{"n_head": 10, "head_dim": 64, "attn_scale": 0.125, "init_std_up": 0.0216, "lr": 0.000642, "beta1": 0.95, "batch_tokens": 131072}
Each number is 128 + 32 x the weight over its row's rms, rounded and kept within 0 to 255. Layers, rows and columns count from 0. Numbers have three digits each. The size before them is the row's rms in percent of the matrix's.

# layer 4 MLP down (transposed), 1792x448, rms 0.0159, rows 1197-1259, columns 224-335
106:103144179101128150134061103128067182172132103170146093144108159098129148127131164103063187145093113129221108093093128070157074128084108142138127152116145127101084104096097131158144153164105101119142105088136159174146106179123172144118117163172088108090152078107115149147135126109132131110165165116113079154106070130136124106083128106115
081:097123106130104139153160153092128136102175153108150052142131139182142074117187122173115164074131132107196184100164126097085103156122155114069091094183129095133146145163107129065109092142133089142119099095188182102119144100129148128093172127134168122142200133081080180120128127153062117126186133164157151146156191104120143114128109158128
100:082118138078163087119124175095166101102111111058193127154098131079104141173089138108119187138153051202121155123109144105067154088152091139152108110135157115145111085081117110101163134104136150174188161128059139105153127073143118088082129100085139165106202083126083129110091191181094155070123094129161158134116103071139125094127170127105
107:098128150079116115116132083156141180184121145104159134139109159127144101197187122106137162127166137154119110148094122114131120176113119150150161103152132119116113131148142133142105053121118082108150141120157063115139132126080110072106107117096099161115079131148170176143128123191141152157094183090155164137125117136123123141113150152093
103:128115138123138191102047145142116107143125123159112118148067184097121113150096093160107135154182106144114117119099240140128113146161146112090129133101148105143097109127145118113104177138122112144132111109133161125120139153092210118125112160149138157168184097087089157042164082154111073057185213116054116136187158045181083119081226136076
025:106096157099097103051138096146034053148124189175178103140123131093105083118098087120132080112111101174137205061122123141155132078131130150120106125097152102143151120146128137115186188118122107106110110152126173156141115107156084125110148108192135139123143109136152075151085167110119156117197098101091129100151164107163074137093190062138
102:165159094116090137148150130110173122065099119068128073128104136142126116139119141110168102079134144170160085147142149166101087143174113117119093094087160129136155144148084126114141107131123147126078111105169088157114147125066125110135157128114141091139146151141088114095132186114136130152107094161100114141115139114154157126160113156110
126:136120131093129091091147088127196144129106138125099140118101171100130212115148157166105193141096100122119121083072117102160113130179122078096177079130125140188120088101102187136111188170105100140134145142072128118131113195085128109097147139172132128099127135151129183160083112159123111129094156132163084167150080068106119093089148142175
092:157112139089143156098124163101072233077126147123127099092161128110158140074116128163136145116085126101179143108166144149114106155100114114120213128125128161116067089085124167111122150104072077139049146114132132102110151089086089135136123172133156102122118125128125167134138099163082118100146179128141132095130105121163133145106129179120
078:118091136144119061097159123031128100207155151150132101070128138144103183159118116115115171149166176146104096143101092137037149081074138099103168125139120109135110081141106160099077087140110073102119149129100152131121144145105151161153147041041124133162055168096097161110208118196117163171095110150106185159145127131152156153115102116171
115:120159081105075131096132185129151060113150166080168110090115143145115172104067065132107142149088121137112172176103100101144181110072180148140072163087075097146159156084127143124213124133130122131129143203105182137114114144121103122160128157132175147072181139108145085099125167136185119137094140129127145145146206127125096160107152131100
106:107101104104115133084127099105109160111142166127159169102105105112109205132123156132105121135109130046143167132061159082128122077116191131134107161156136082179139128146131074131152085152173162134166098136138082182035083150105105121183074065158083166073094091155062090145159116121112143181092121193137116140152124138126147104090099119153
090:136121173141087227061095116213128089134098084133127158139121163137087134086168073112165101111092157184106105105138126166127158144106134156141092120104117143108141102089101125178117172136106132114126150070128153101175113111143169157132122056173132140155098169174116119157158152052129131126177145141124101125145056092103083127152106206174
092:125110126147151076082128189125142148116122111172122089093116119180092173159140110095127121120165120083064188143120136140115100109119100149120162089113149154124123072104109142115079177152135183150133105180122163108133182109148152152101103156150166134063080082070170037146145055130132158085135107139154158172088192107116099157106152091166
109:140179160141121104137098115135133147089116138076135138159121191165090109142111125156139170204132075119114146135141165168129089104195166149115202144106159107186131157146153115131083159139084148103145151111122110093036114109121125115124126199080180163114165121201129101165117153093161102091089153115105128209107143171114065115151147118147
099:140108113072120169155167130107162124124071101162067075088168057155150081130084099170127090112175133123082119026086162172148099146126138093137113148163094177174122107100175089047121174099163118174149137149115157158149148076118181102140141098083103150156199112102100158174103102113128101105093073142210140161106097091119119099140194168130
036:133110164139211138109144129123121139163109119140156131102170094091176098139174106102137101147121161137137111142102082078116178151089111123117152128154144196134097149121120057139176140135100148116194164118158102177210133130081092160095129071120125119140087190176083172187133078090124122120158095161166070185052143152067076115094060082120
081:120110101144108124147064111134134121148168085134088118087095085097129110121177107131135138122142108090125118139144147166147171101187159141198101164100110088159183120151163097102118145119125145155139125107085177138090063157204065124119110142151110062081163082085150133152168149129177106151117103146130097102162116067151090085058141133127
143:109126086108109113133098117139131179148139120171101088147132162103128133176139110167096168139131102178141181138198140116105101132156153171155141167172145167132131085198160176062017105116086088157057183166135116093101130182105136114092149143138119128130197053139130150105139162186184078139176131129131109162147122199108111159097156108120
100:175139128116117109146145086141115115099078128148164154131124210069143083138147110135147116184119050104108107122128156140096132162099167123183128140164132119093125166061118068140102122135143151096122137145098143113176128094166116084086147145089140145121149121158066136159164148128110149118136097108193119128144156134114113148198095128092
107:158090146049111108092116112135136065070121121157154137155117172102173141133179121159104124078143161119127160132156072185136180111125115227131156167131105143074093179133136173138126162081205135127115060130130135152153169132118140063123104082049113150157153171164118150191108115160097075149145140162115164104121134189152066145086106146113
129:077129126100142155117145199127162044096093126169152144142128164062073173165167155081113119177157142126165130109101150115100124094128136097132117187196148096182114128117116087177137145116167084082130149093097131162106187145160079169107165133135162146112161102075147096074136123136131096151117116175109103091156123180110100126055146075120
119:119136102127151182118194100138200069149118128146142158123141127128065157148157106118107160155121143124116153152099107149136108188127142104139128069111123134111204153175128159133128098134160142126131105176101196094096194177147094089145092174082121138104058095095142167124118085148111085178119149129147151120187139156101053174148166154100
105:114094164116121201142125105100064140141140123120169132080083107066134203145181133041132119098096089096144159074098121123171162136145097109111142171150113147178089117204151188144144135124102149091140087158114161076164148126170177115155115133164143118127102072102163152147086174129137126098164200055100135176183070223127161103055116145121
084:143135181106153178157106094070210152146107114180137159129136115146222142165035085072147165145111166119077140149130181105128115148151181160124126110106140096150147174174136080135165073170102154094136186092178124147142139145192124169180097139190161163111164126130138131105115091107110111179139162152142122148121119146147116114143156132093
086:131114161161115138167117132081155152123109133098176076154110088177155128112138147143112189129089128153172099083080058075071153080164150053066113137080088180157101189180155201108076081127093139112084154130142081129158127084131155128171160117118169093159128175167140160121064111094125138170123126108088095060151130089167117080078081162091
116:120167138134209114177117136164129092177108119068111124069068077069121177108068185140155113095145106085139093096123182137182142103184103164128167117072128113121075124100199107085173155086106123166163076133094128126188056128151111132132148112118088101161116111116108091118139109095130112093120182109139133180156095104176147159114141200098
112:091134118115123154127143107122173077094116058114168078151120075200174110103143091169162072109152118118090138111112170129121057132148125168158094091065138152162167127146171115192128145180140121150181112108112116108142119111129114150151117138132194120115130168134112124179061130095146137150093124155120102165129106105111098108066148157143
117:145088153127113174118144127108130146175143198132117116137038132135114131158122088154153148101129138122181107135134069136184096132127183145149131183089176132115075122117132145122093092099166137150191142062136193093152114132090168174091092072151129141179129123123073083155145134150079097096134115125200111168175151110146111166128100108150
077:159187119120128076115130092092145166094127076136127132106142112115189141141113125104162150115112127036120107110076084066101121153098118123153141149105163118132166127168036097114151092126086151048111145126148083127128149143108078165140141125167115097102140114137162120137142120141179159149065135107104112102132132141142119087092153143141
058:103117112104098128166121096154160172108171131142120149090119126136095116142155077106099174140125131140163119083134156133096172132117095073120160138151131103042142151130095135157142155182133060125124170143136148156220114192200105132106151105175146163121126139092140163070135164146141136066154116097080142092128205159088119104100160135138
124:118120167090088171090147164177131118069155126162073068140109159192119123097124107195105103124173121142135175166147110134101076133102140113131097084132137118158163122175153111098150133079167095138115108115160141155091150170155147126134143141120141139156091117076116131134145149082122121116143119096109110150132149139103154147117198063079
122:142181128095180100138139102070101124085144126162174137118146140107094129147155159117124141148132061091080161174113135090125141150174108135151149132130154189122111128074120135174116141138125175134157097093102142090139143101128146083095154161155148122144149077121174167089083119140101080168090100108134119181117108158145094145137146158109
096:115094055139121124129133127109177109108113103127120118108118151068133092123171110147148131159098116119108121129085109183089150146063112083114103102148090156090176128120159159105089131116125097135163196125141135130161186101169152121148074159137086193151139201080108141104133174111144068134132130033126138106101104089110179145132123111136
106:119109116203099141150156133136145098063175160125171159129082136157125110134087108138073100178143086181152076129128103087114178145137150109092119095116216157106141134121129106166112123097094173125192124095146155113180152194123140128099130079143139148129135121129083122100143128083157114174188149172183092125152145119136119088153092094097
087:138153126095100151089115138158144200126110164158166119117113107094176155070148152159161133120140158162159121137143191135088107150170134153106125124105110185112073162068143127136150119148102144067139178069105075109107187071137205139152144108192199128115135133156123077181179141109147078191132127160145094114121063173154105111122161130151
028:107125140127095153163133082107106165101145159162201181158115077087134103117192095099172118117116148163111191142115104164132140126115119048102098056058053118060091175154093099140118139176118100123053185182158159084074131083125054161130122154153143122106085089131158149138104134129140116087124128212114081078119157078086175117095099136153
111:114101133066137144103186130125177112138091109095168072112103051155138175088113094133148123062139102144152109120106181127091156125096126113094088216110102100114106109130189076116137131126164073144120136068121120150142132146108099128127155141145118151115106125136136095158138129145131117112156130220103113169159172132092067206109133162153
108:088137097132061069105111134135140088161118103174130134131127164132129091140126050117117132082143145182101085159110131162080092119130118116155106047110166030121096159157137171178147075144071175123139096143209113129092134191158125129132106078120127133125166101139089087075168164095134146146089157172189074138148125133134092111118105163101
107:149108094115168156054098166148157179116093069141112104139161098052131154167188095073083169130113129156120206089129159106201137110122154133163173101126130147139096130130131185112082133095214079085106133110127109090121122154104103184115142120160080118098076161153083135133124075084099120149139143170153143068091097087136147114107150116153
101:095133124187158169132150156088093138131130143080153101181139099089070145130076159145144130165118168108094124158063129162128139121208127165126054073092123168087134171118078177114155144184130093176113180103146161155160058135120169076154161114096117145138128083106152142169132120151134136141198159098117151219165122117107022121122111114135
096:154142124158156147111109216084184129120097133104109073159159073091106096119191124149112082158133076164126138187208084082101153152126156106135086132116136093107078156190110161060105122074154133140149161142144171052056142167135085136091124117152150064148125069086173210075144154125147168106097127104151120098150163073127067097103079142132
078:093137143130125160161105157093169143089154131160154109085140113146124089119119114167116112125096210148145138117139115135130034131138114134176163125144110134110125128143100170081104155139155101108166132086122099147091129175109106128093128182129109134120114142064119113172146126144143150131086116055117064143176148087169147139120089103181
096:125185166166088151175110146100089114134071106154100102127164084169148110111130124115094109063227119143161110064127119164104161127172172090134128171164085096100134154186114120093122178126071105125153122109134121139120198079154159117165124141145118094154098186142133105126108173094132122138215121116132083105145116139100138139126069127151
090:153132102092118125128146042130134142076175177113128117144184154078127174053190127103130175134181133085149137117104120153078177110116163110138183077122125116119140143151133138111096112122115106185142075086099095137094162169121150134126148113155146118137124174151139084130132092213134145162180118104181119159136131128180203143167154121227
116:123118129088112077122153138126118045142112117099160166142091109126241151126137084088100173140136074149118117060079111123145086121080132150125150139117092112078149129120195151142149103121139157111105145060118158092138178151099129093130184158188139179135175072139112128108114138123132169180078180136164048063129143079124132088132143124080
034:137133169136101133126104180152134168113106120156142073097111046117100117136158121121143163124138166098128138090133190128118139093147158122096154114149121139118123119136121139113124134119174125188184105194141140141139156150143127105159241102137134148138181124146085079128133122089072120118117097136135122162154201134151114165139111139114
102:125126155148070143129128137137105123135108131060084089137051135127217119124092133158169116106096130078092164126110146174122131116096103128104154091119179134160055107132124112194129106157143153135151132136163182083129168098141164136137106110113146072150167111141117137141127142153103068111128121083133115161153090161192090089096180082117
106:131135060133121120114117133124133163160084147118105084154123100156135158145130166123153101159137093148169116114097185056152073092104116150129100127125128143119178115097159194098118100138110102157104084180148117177104124132121028140122135107096116133143163157135162125125134176175115134109133106137123147150131086072129088110130194124131
120:145156156105153098101082185086148145157157084060107102112145151154177098126173161128130230143090132091128119101148168089119156154129094094131123125164175159142109129157095113120192091163144159146165111106114118106155168126184110112105157179137108139119135142102124193067173133125127126182119131088159073098085090128101140140161143140107
132:103136107126120106137065126168124142146096139125103119157107089171146082153155126101135166150084137145107129128158118145132119124177162132213179163169140138135129147139138124157137177153134179130122144195137081107073157041056092105069143070176067137150126117122134120120124132107108093113127069156146129169184151111147152138157137128187
088:148182121145136137120143119145129126110103113078111130141119127136134117061092126122173082099120131134177104122087135165141127098161126153109141158143122103098185147098154116125083116136125099195141098120126098198091173179147156150129114159112134186166115148102181077083157152066108107129180099063147146046134128173184158144075082222099
091:120117136109149092120172184101146064113081113123103152097114065129114104153073134112115126102140111126116127156136126084144175132048124103166149151163091107147131127104161116123117139146112131103124106075160125120135149077156123153130213116093158171076175090138195131128143127165165122133125104117182110139140154132107169123107083161140
110:133108107149120131175107067141188059209070156172057121070081128114170076188128092180109105145116174070060127124123125106145210136149111126124117151128152164121155153089115096176066142101136150111105144126165143136140167121114102160063179105150060125198143139115112123104131149139148125092119099184104127115057136166078085184128120147128
086:124156146160094118147152119067083158117126126158164145091156053096168093130160125123140129132123113122087139120131128137194151177103056135108128090170143132141115152148172160085123110127100126134127105154139173127163166131123162073183148136145120211170061076088110157113097100081100229103122131095181098094154178108129152100130142116165
114:100105136145121167153114130146114128149151094132110109106105072112099148110105093170141042144117133044167116177092146191181145143135193104061101134121101145136205123114117161061050168077165098118115139189104128139106125151080146161098141093156177150124091144129167148159189090119132084092090102078138138088165152180178068123098136152109
097:122107130137151134154158100049171100131157131077145165089120147113147083128129151153133112119125153116204193143107109148131126141144077164158090124153100093150161152159131166137158096114186134127141117210131101140129118108120118162118158214159115165137140079109139139140169154125126126133157117128129142106183120034107134110096131192070
106:127133141093149080100143110085160105124158052131112068089119071130114085097132188103119093157144114157114137141112150140150117110110133105165158123102148128154132169121162180115173048096146145152141150098147135161117113117107164172140125164095141131085122156136099143171078143100137100146107110168174096149095088128109141070168150135106
097:167149111069129176145091087133181170145100091090140108177132152125139086121169129055127171133129144094151095146074117185097148169181156036193135164115125131136104160089089123116106105165147117105109095148130102136075138094137164182141108106156123045103131152126143116103138118119147129152154136135105071114149136128125139179089051155111
137:095126081136099094191090089132093148089168161091147094117129134164114128196169111086113158124112172031095106147099118131111093157170130140144130088172127139091103061155145140131161118090075171082136073089109076133110105129098107144136082129126136122100173126173151146161116084160087112101180118118127122110056142118117130132141068154122
119:138161069197126184155154051101101175086152129175075057137067130100137120075157112141164124140091129136158106118091160182193129112122102166113136106175145149089086129136059112144135140100124134090110091077094138162183187128144139151120093122195133144128108147142093155175100128131123070139091105110153084031102120101101140128150087152154
111:103184138109115128125187132123088115157120129086083159154179074126060107124108145144129161108168115171113249081112135128137142106097129113135068155193099124081095121064129141124182093104153125147168094147121102075111150114186100108110205130120113191089140163039176064154149163133070162141133152090135159133149146092168145079166121114117
107:060153173133092117136146151068173098159136159188149151186179139090170063140173147100115166124163115121087149087114145138091137157095175100163130069094108097081083200098106093129164109121150128116111106112105110122146121101094185097207094142149099137163196120139084129102130137158112130145125122145182122156154164125131157089143121135110
# layer 4 MLP up, 1792x448, rms 0.0274, rows 1198-1259, columns 224-335
102:124096127123085132165106110175162153139138092158119178110146167120140132153191082115162174172116107121123123185137114140098133107112086137179142087108121093127130097198163063100136160127143123128126156186077135134123065127179116087108087122109097131139140121115181151147106088123194180132153175080047157135141101101166137160150129131114
097:119146110128145155079194167135144146142125138139110125096104113135115100174129116127105085093186176134108093110091143105147073185142119101094124102098156188077150110085119128163132143095121109132133155116150089072198069137106154105140133158152150111137080138119106149120140118135126056152101191108063184124151107126168120160084113085080
102:069060085085113093118155145180054141185142137113109115111125118092195121192174140145129096109144101148107151104113101161163148127135141110187088093132109151130118096201150093108092074125119105096142149106139093107133151154132115120135120143129115062132076141082175171117134122127204182124142210147145158124131151132131041185114086112160
111:116090145139167113099071172164136122105158137140131093097148161103098134090152176133125141130118077091129134099124136136100097106110108119103143122144131127160177114110070136093056129164159041124151121139076109039091122165171118175105145120150164087086152084125081101172166136157113196088159196126063174158100148122117104155094098027196
043:134162147150153134141061139178191182140132092135085127134160085171162136143139185114182177141107144086115045116114095163125088181151113136165132113146092108099127157103132150174093093123134156144067139115095107131105095121073183109154138112121093115115076206134127116144111121107127108183084096161162190138094154179130158112119122199108
101:117097165134127182195145099134072143156116200089161105122074101124068156135116153122138116190124116159120103204100080088165101082158126094111122166120156150132094070159114177078068053107146081116135129115085077163141133181116110037192105142118122138119135128198207131112135111151171094095169149152121138130099162104142081103105073138126
116:059156154079148123152122112141152094142166086067133124084137048156084121177174147156135130097095139113127067082150072130131128132142087147072194152146105140087101033181173126119106115130128083125154136200107079047096104184148104178148149125140094134155127106164136142126064116100125185109145175109087118098159147081088170143081175148112
105:097098087122148120137130122125168146134123122097071106162163149123158162133143121083172155134124056122189162066157126197156112143106121084121133176094182157148169145160103142109165111126111076124096134111117095071083096170109109125121148188109141091069140127113159198076155154168117092104112152164110127115144181094119087182091096104177
104:072180086060134132110107196124103150208114200177189101149122109157128173176125092157117069078182151133101160099143139129141110209117096158176131124110159131169099083146132164127055102143137130134163093084087119135121098114132134159117066165119140123111170087185200128121130171122105089116103130124110161165170159131077107109066120116117
111:090162150127158105127132089140151132095123167179179137167121135110175145074161162127111120146174097175163088042144138131137138145119138047188114104161102109125069159180138111134074123097119115116124171156056102149177109143150139079101127177116121136152063140137168095144137107195156167152147174166082117154165117112134082153099096092135
105:097144114144146088199138134137104117141172148132146138154143091105166170110145131139128119158193095114203186132125105169113122117142217130096131140146145113168115119159107089078104149138099119082140142109134119127114136124156082090100105168134098102173079131101142091069137151210067099086102165139154087142112124157102138173087077090107
103:133116107080099114085056094176115098150121112130137171134125170108106151112173061123152130155172169132142144182131116148123167123129115104122101094147032128080116113101122116142101113114098082141159141167127128058161064178163119161144176095139133078140155137099154049135120145114124195120125190171094144117102094135106174127123164125121
097:124146116108109129161115150162156129149097146096116141156158130067101152143110103142104116101130158141136102067102046133184157210182146093102095127145150075129135131103163127128130039136137094144129208110118091151132075120059099119202098085151107142108133163168198175117134139121116102169137152177146101150083130101093140110120126147085
106:084129187102122109125050164118116156198121104178094156147149102147101169185090123127173133113186155113152117100134137150144155102105164105144144157142129105118094128125127062125127108169150131121120118118163112123131146120145087106139171163090147161142184151134132160164146144134134218155124185109134153156133126176136091086122143114138
100:082181132158118121130016143114119144126189136204127165128123118120146136159157123168114128094131109151150022069154090104139112098154191206050165088086129099165082116191115131105162139166097125115113154144101168105154138136161109140112102139084158112125050129136199161155103113125099148148095116112084126176140054137089105185093138118149
053:140100116176046107151117119112163142132098125122197133168112156140107204155062135120094185135163148107081141117149170141065132097124165097150097111062133073094132106184170199110079135147139119140057128126127114139084145147125172110174063169161118125082150093083096020111072160143117114150133134087146121062193140129125195122150164118125
099:115169173117125093203133133160148122109104138063177197159180077122042127130150170192139160107180104170152115064077076079111100174136117095093130141141085142151139074147216093077132132073114108138136171103115150130106058116096099082088108143109078114133120164159154109143100188188166074128106168135080156121176086114119109136123149150127
118:087121120130077123120078139148137183160117168123092119188068164141178164142162111132113113127170104146144168137095116106153147165141159104145112187102149128054124088124118138103147072122158114143154169110110081104114140170086117094125098164158131157147097103165181132093114163145193051176175117112107132077101131199107103185063190096105
100:110159062162125150141150118165082147157109145155122137169144128090140140154110137177096082073184160209129117131113113064155041177167135107127141111185114148118103103115197130103124122109093171170146188111105162116112114126131121118164096145139150140165137084194126168086088179104096155137099142119128164091181126111096098138008146126072
106:077119105174159165166131165160156151150115123146095100137103161144177152122137134195129098114146168136116118118165123119154127096146113101085131109117111145157081101096121128087067093135125174168118108151179110132039128129185087096156128124151112071147171108131168147197126109135139101060119161125116159130123161156120061172058102128135
107:114077155146169154084070148200111091144096132134124175104118157094142125118166155148123090052123129170119184140079119162129117134061133102166149097180125125159094117079113086137086114169185124097081192107181098119131126166184136118189086134100093102132113124132116095142120115139156107162158125138145130123121107078111078133078081165138
110:096116086109107168129157174201171130122130070136166124111096106117059134136114095162126098176124130080123140135129072178102117183194171080086071116110114111094168063142081165103090133127110147088151147162141141143064083111138102161166077129126078153151056065106158159099087128131097113114105146082138111156090164163077076165091114125076
103:136118129118116087131065123133095093175101100193125149116150217170133177121155181193165104169097092149143167145123048148126164097085052078083124062154085117147164136117113129119110105147083120147127169104109137148119106195174077118155181114118091043149085132088101169127050139134139169128145164152121156091148098124033128140130107108145
097:149102098063164168171149145199162130214088106083132174129092175132112090077114165126185108117107105075158119157152127143122132166184163126115135067155168136136122043121104126121150114120162105125133120147145122155083157195157104136143057135134118174134126093171138104094119172199136119111182120133133137071127145108129140108139168137121
101:139153147111198136153125174169145099071094141151178153144127201061173195077114144132122090115107103157134130130144108094144121173141161160143109101116134059130092132081096137142091097097174148121147153162190133116129097144109159134147150139109149118127177127084103155120115134148135154158100187125135204177114106165116171147104114132123
108:106117175141138155222170118170151124163205137061159110141151149137155106066193134197153136077138128136142134125125136113114090083097139152141132218139128116097132136125179129110157137168136076125105135124165086084109129113171150092130145166077101124111153145106122162166093108126141131159158116129077198166125191139111106153113090109116
113:098082134145131054118146094146155101118100143119155134136119156097113124087090122113112086140125073164134163139076146134136170055061113110122110103113134164180168070134144131145073133141104131151155150161180096156085093193186102121138109182093110055146202113112141130126170121140129169128136126116086123162149175146180140143141075125082
104:099181073150137181097146174172163145153126130197095126120114135141104092121121133104115074088160132136172100112151080156136088116136174100124120116135154085122074148139102148143036149133131076088175173094100096055135107128167166103131159172152166137165127122135157114182143161157086084135183158137122162183112121134136125126102088124132
096:143126125152136139169109139145132105201161160154118077197209129160138103149149126208108150139154145238142142182176103141137132116123138145109124156194125112199119097112173138093123090090148099172159126169069121104139072119123086106094107159118156124139123185109149131166091185111141116154143141124127149122161118155119196139146161119080
079:115141190098128134161128139146154112116113136088117074160162135081142101131128144141088148097140089174089132136087097179110082208141110140137135127180153128131144125106136100128138144102074159157190116133043102060073132067102083099145081207101161083086095157123170219076101142140108115160207148152135138128141087109104121157083109116131
105:095102173128152126126108110134156128154154167133073133142205114158199140101125195121196182145194087137168170093153157123128098086098120111098135112094144136207157115158193154109062180131161141153121115195164104107151132122181075123070191151177141081089121125167143096188159162162106178114159179154092162126161112103069083102110023128121
102:130125156125149055164135168086133144113151123185064139125105158118142077180094141195151090100177161103162200122071101119153120116110125084098208137091123128100116120108172153097105134111112146117149141150110148120144151099156131070110098200147101125154123160110137144095146145144131140140130141096130152152139131157152135142103149120127
106:164122139038076112120123140140113099137122065105136165183132105108120140181091107160147123072086149118134087094099136112114110167061162090138104104121072128099177082136117095112157073122137120144176168078061132176081085109096129141133125125051156101200148140188130097073073119142116107151139151128091135113086080107148122168101181137130
106:122150127169188097140164129109093108102181125103117228145175160135117124135161155175121148141137067102145149136081079081106161147099141102158126081111121152153087108093123112148080088103088132180165186162149105142120134161117103079094154132140103135131152057158126069136116110137084167137047193089115135140129099136034174089127160028140
098:084169157185166089159127107173137111137148126125161141145146138187099143162179159167161120157117098236135188107178090130145130135120082118125135149115101138081141105129117139147135133125156113135127132111145062138140104198102090107102101156185117123133058086111114152170133154179162145068109114113100160206142141133118154166132087111135
046:126153149146120101133085145135155078155081124102111148115115172145104170103045169179111130116148078095158099126084145131166124105156154143164130142125162086168144114118169166136160115091174146111122126048039094150161134156177126125156106134050124106169124171163140096128158126158139162203097158059095159194082139169147129114157136144125
109:103142148052131116139121103162110072097131144177109102159083139117108136142149109154159143123174154072128163166111097121136122119165127125116167115078090154212068064099182079140135114133109134130147150110161134147080160196169080077170124134121098113135103179131142129140126195129108123123207195142084135186141161148113116114103139119122
105:145078137092136041112043118145120123139159113124154164161115157139143162181140142190133103140106105216149165152125077173139106091212121090113114070096136131162160100183096083143118093193095133152191110195126145113152087128157108109165082120129182135093084088136170120102145138116091124127112136113038162134141114160057108188117115166064
106:134048130145100147134182131159102075115105113099146141137103116126094165138164119170111161128143134145148110167115093093121111187112093100135140128164083192110120091127180089142098058134094127133188122167090085119086132090141096075152116103135125133136081157164187166130103113148218120113174105116128120169155210124063093166049108158079
104:102075103096113168105133138134161138177104138121197122169160151110137139136112133146186210089094142090123169168144108151074159138129159111112116151130136082111103102120124108069121088137176084120092142111158134136102136128144073093099184129075127098153166170168147147184123111210084129126181164104108196143106177123098131098099114076140
108:096144103107164120124112210145125127149141127129165110142147088142076141157142106114153158157112096152101150178155121166139065134204136098160087108137159124184089088114129135172111135158077132130199111144136169087134121130155112182127117131148125132114114126078177094148157175130132128174166145160063161199080139129130087156127052113060
099:080097162088087171181123114198115095113123121143122152114136194147144143159151185140144154149097132146142134147087074189106111119124115181145109168136105151123126098087120124162122137113122129090134162110115100110061126140165120121138107119143086155113147120092117105109117113192154140091112130082097129080107163067079127206137103149128
099:099137138164120130106115102125125098199143126160114195145199144150119174140185082157206119176111116171182157056178097090136161129133138124128172089184113151084167097160123101171086137141107089089166142103130135079132099166162079075101100143173175127138147090125110100150078199135107181166102147096128140090129125157093098180146078088080
101:111148108059116174131111138176174165139125100138064141186125139120074110128134099140139159175110042161183133117144118124064098186074166063141147147140155108131136056112125112105120186112155103135135162106125162089114088168073096160052117208141104089168066096151125147112102102138073095149143156111132173118137070162097139150117129135146
114:092148195098205108104153156138094136140117112125110146175143089169180148170102132143126139133104075148128117088131145085096098159148169103122144127132171095079091107134136164123147092153112075158126163137108100147140159178136076105068124165069127136206087093101178119165090126183096131128125196121102125130142142128144149155162084112122
051:071124115158143142107137075103098059107069133098064190099163182122134111079147127118136139132139097136094090172153059130113099141046121117113043160104116163124068103126177171103139126168109107093100103092131130176107068097149185150062079212114131079149099150126156119193111131176181123123144132153119142084142077113091142103132164101159
103:089107146083131130123143187211143107114100113111129107152113134146121161131107104119192093112151192150176165047126108168095079129147126161075111173134158188099123071137171083109149119119106082128166124140142177098141130141108073143162065164158142175169087097130112137200131102083157078107151186160115162118101146148174040119102136121157
107:098164145150085074140065123120131144115109148185105170121077120113164113123150117127161108168117135088153186187112193149158088180102121129192108127114150189082121101072150136146117150093145127153131140111123148132133191138122114066125109188083115040129136116103157114174173150173117115123165174126112159090082116152118089152128115165141
105:110086119083143163096143155152147109116157191092153108154091113086099138158147135161127124126145168132173099107106126147181135163158116107150175197139134117130185101067125178058085114105157145075133140122141086172089098180107129085210118178111109146150117097119086160110147155117206118144102120072106086155147125094098064144069134123107
112:044129138157110130160111134120167165125185136125173183171086154156144141170119106152151138123122076124155133160143124101127105141166128116164130093125088123153143108136116119137151083168141107120170130110123153052116113163072114084128122112127110110058185081088162146145097096161110207102099179100090121157101081157136130220173105061085
101:101062132080136103150080160136145175139214098081081139161108127176089119160159117134137092109092114157155104081131114176091146108081129147114119136156160089140115151135102158082151122156139123094120112100088170127124158166157145144127128164068167145124124097122089170164144154148130182153188108090168159076127152141156107145076183098107
102:124134127132176142170110146141152102107106159084151130137148093109141150074130155170148117173089109144118127114151149090118098134145127134088113157136103093122070106164102131107144107141140109125131116078115081089118103125186104083115134083103218168169145158106154165118151090186117130100177167104101116141106134057105113159129149149123
103:133091120083149097153104120096072104135097143066156177118223151139116144130135106144117140120090060172122157078099110143076151146143157136128108131142136133170199096176179129109166099115091156127155132132104129149177101120133107112099125113077160101191076111150113134117109083152086178156119204157087115129096130116095110197133158128158
090:114142065129173187148126086198144124153146108131066126180146135228111169125091147173107103165139167140123111101192089057113129161136136156106139103159112110159152088109156100137097145109085181117152111111109086116106081130065106091106122091132156135152163118160143076156136217123118102164164059089112159132158102139125165089083160130070
111:101153077185145178146160193141105167111167132181123124117101090136102169166104121135152095082184068088117141101063151113119094088170136119058121164109163136166112113141113236112112158175063123169160128137110105082163124122079120126112126108132120071109115139080135136142115137137111177121126185064086183124125076132100107152091106110123
097:108091143117124090140114158160130136165161182124126070122202120128097067118125154155154163161140135110155135185103124203083115147094159110110060223078137120148103153119131078120117150149115111139094101130171122072110139112173110130097053148105118062125092192093166139161132140167083148069131113138080180089093133077110082152157166160170
097:142150114138091138191094133170139098216214167085142116105129183104122112195097150098157137109139129084107135103183098084120139115162134115111115201134113136091102090127174047151108040164078147132184140159071097110130086150114062079076121124153139145144091161144155121099083184134099136154126125108074154162095079136136090177104103141092
099:119107112138130107157107083215093131098123069148132173171070225107121174137197194178094076112149115161087157126169151089173117135125123133100125101161089085107148086128134178158056090137128105133142153154125099080170169162126154176131175129087106138180158104136116143197155170116121101164099128124147124073131112161153120149069140163112
114:123103156142096087133098119182118140110127139151087138121094136134115113136139136114164120168117117063085134113168075093130155115123060113142120118111138127075177127139149166114124108113157138058139116127102084059124173178165147127133136181183125139111102111135092072137163127140172132131178127127096143151135131153087105125144139130141
108:119106178148146186186162131162091184170154153066076154185152148146099116088148136124107079101160152186144154143145144120180189133171159085079129175127132128111112098175168118091055115084168111116142112121170105136144126130146091136127154098191161141095159158122149097103128130122116126134165110116119162103056134186080078082102152129078
100:084105132145135163133125201197134132166201151098080118123151128109129158154127109159141108085227135052124119129207147091143118123120134121129136174165058087134117108151123124145152100164141140174181125127165139104135099171074092066126138141146123147101126136146200123057153143174119186083181127071106189176070198124131124167121094130103
103:137144102126124114128123130147066098132133126106046095171141129107141171159083161186108119105164110183170107088148065067127160142108167078109191165138067153121153126127106151103134104154092134147104184082150083066119085150122142061055157130125115174166096122159142119185141158118104128143128153139139123106137142102032115160086154130087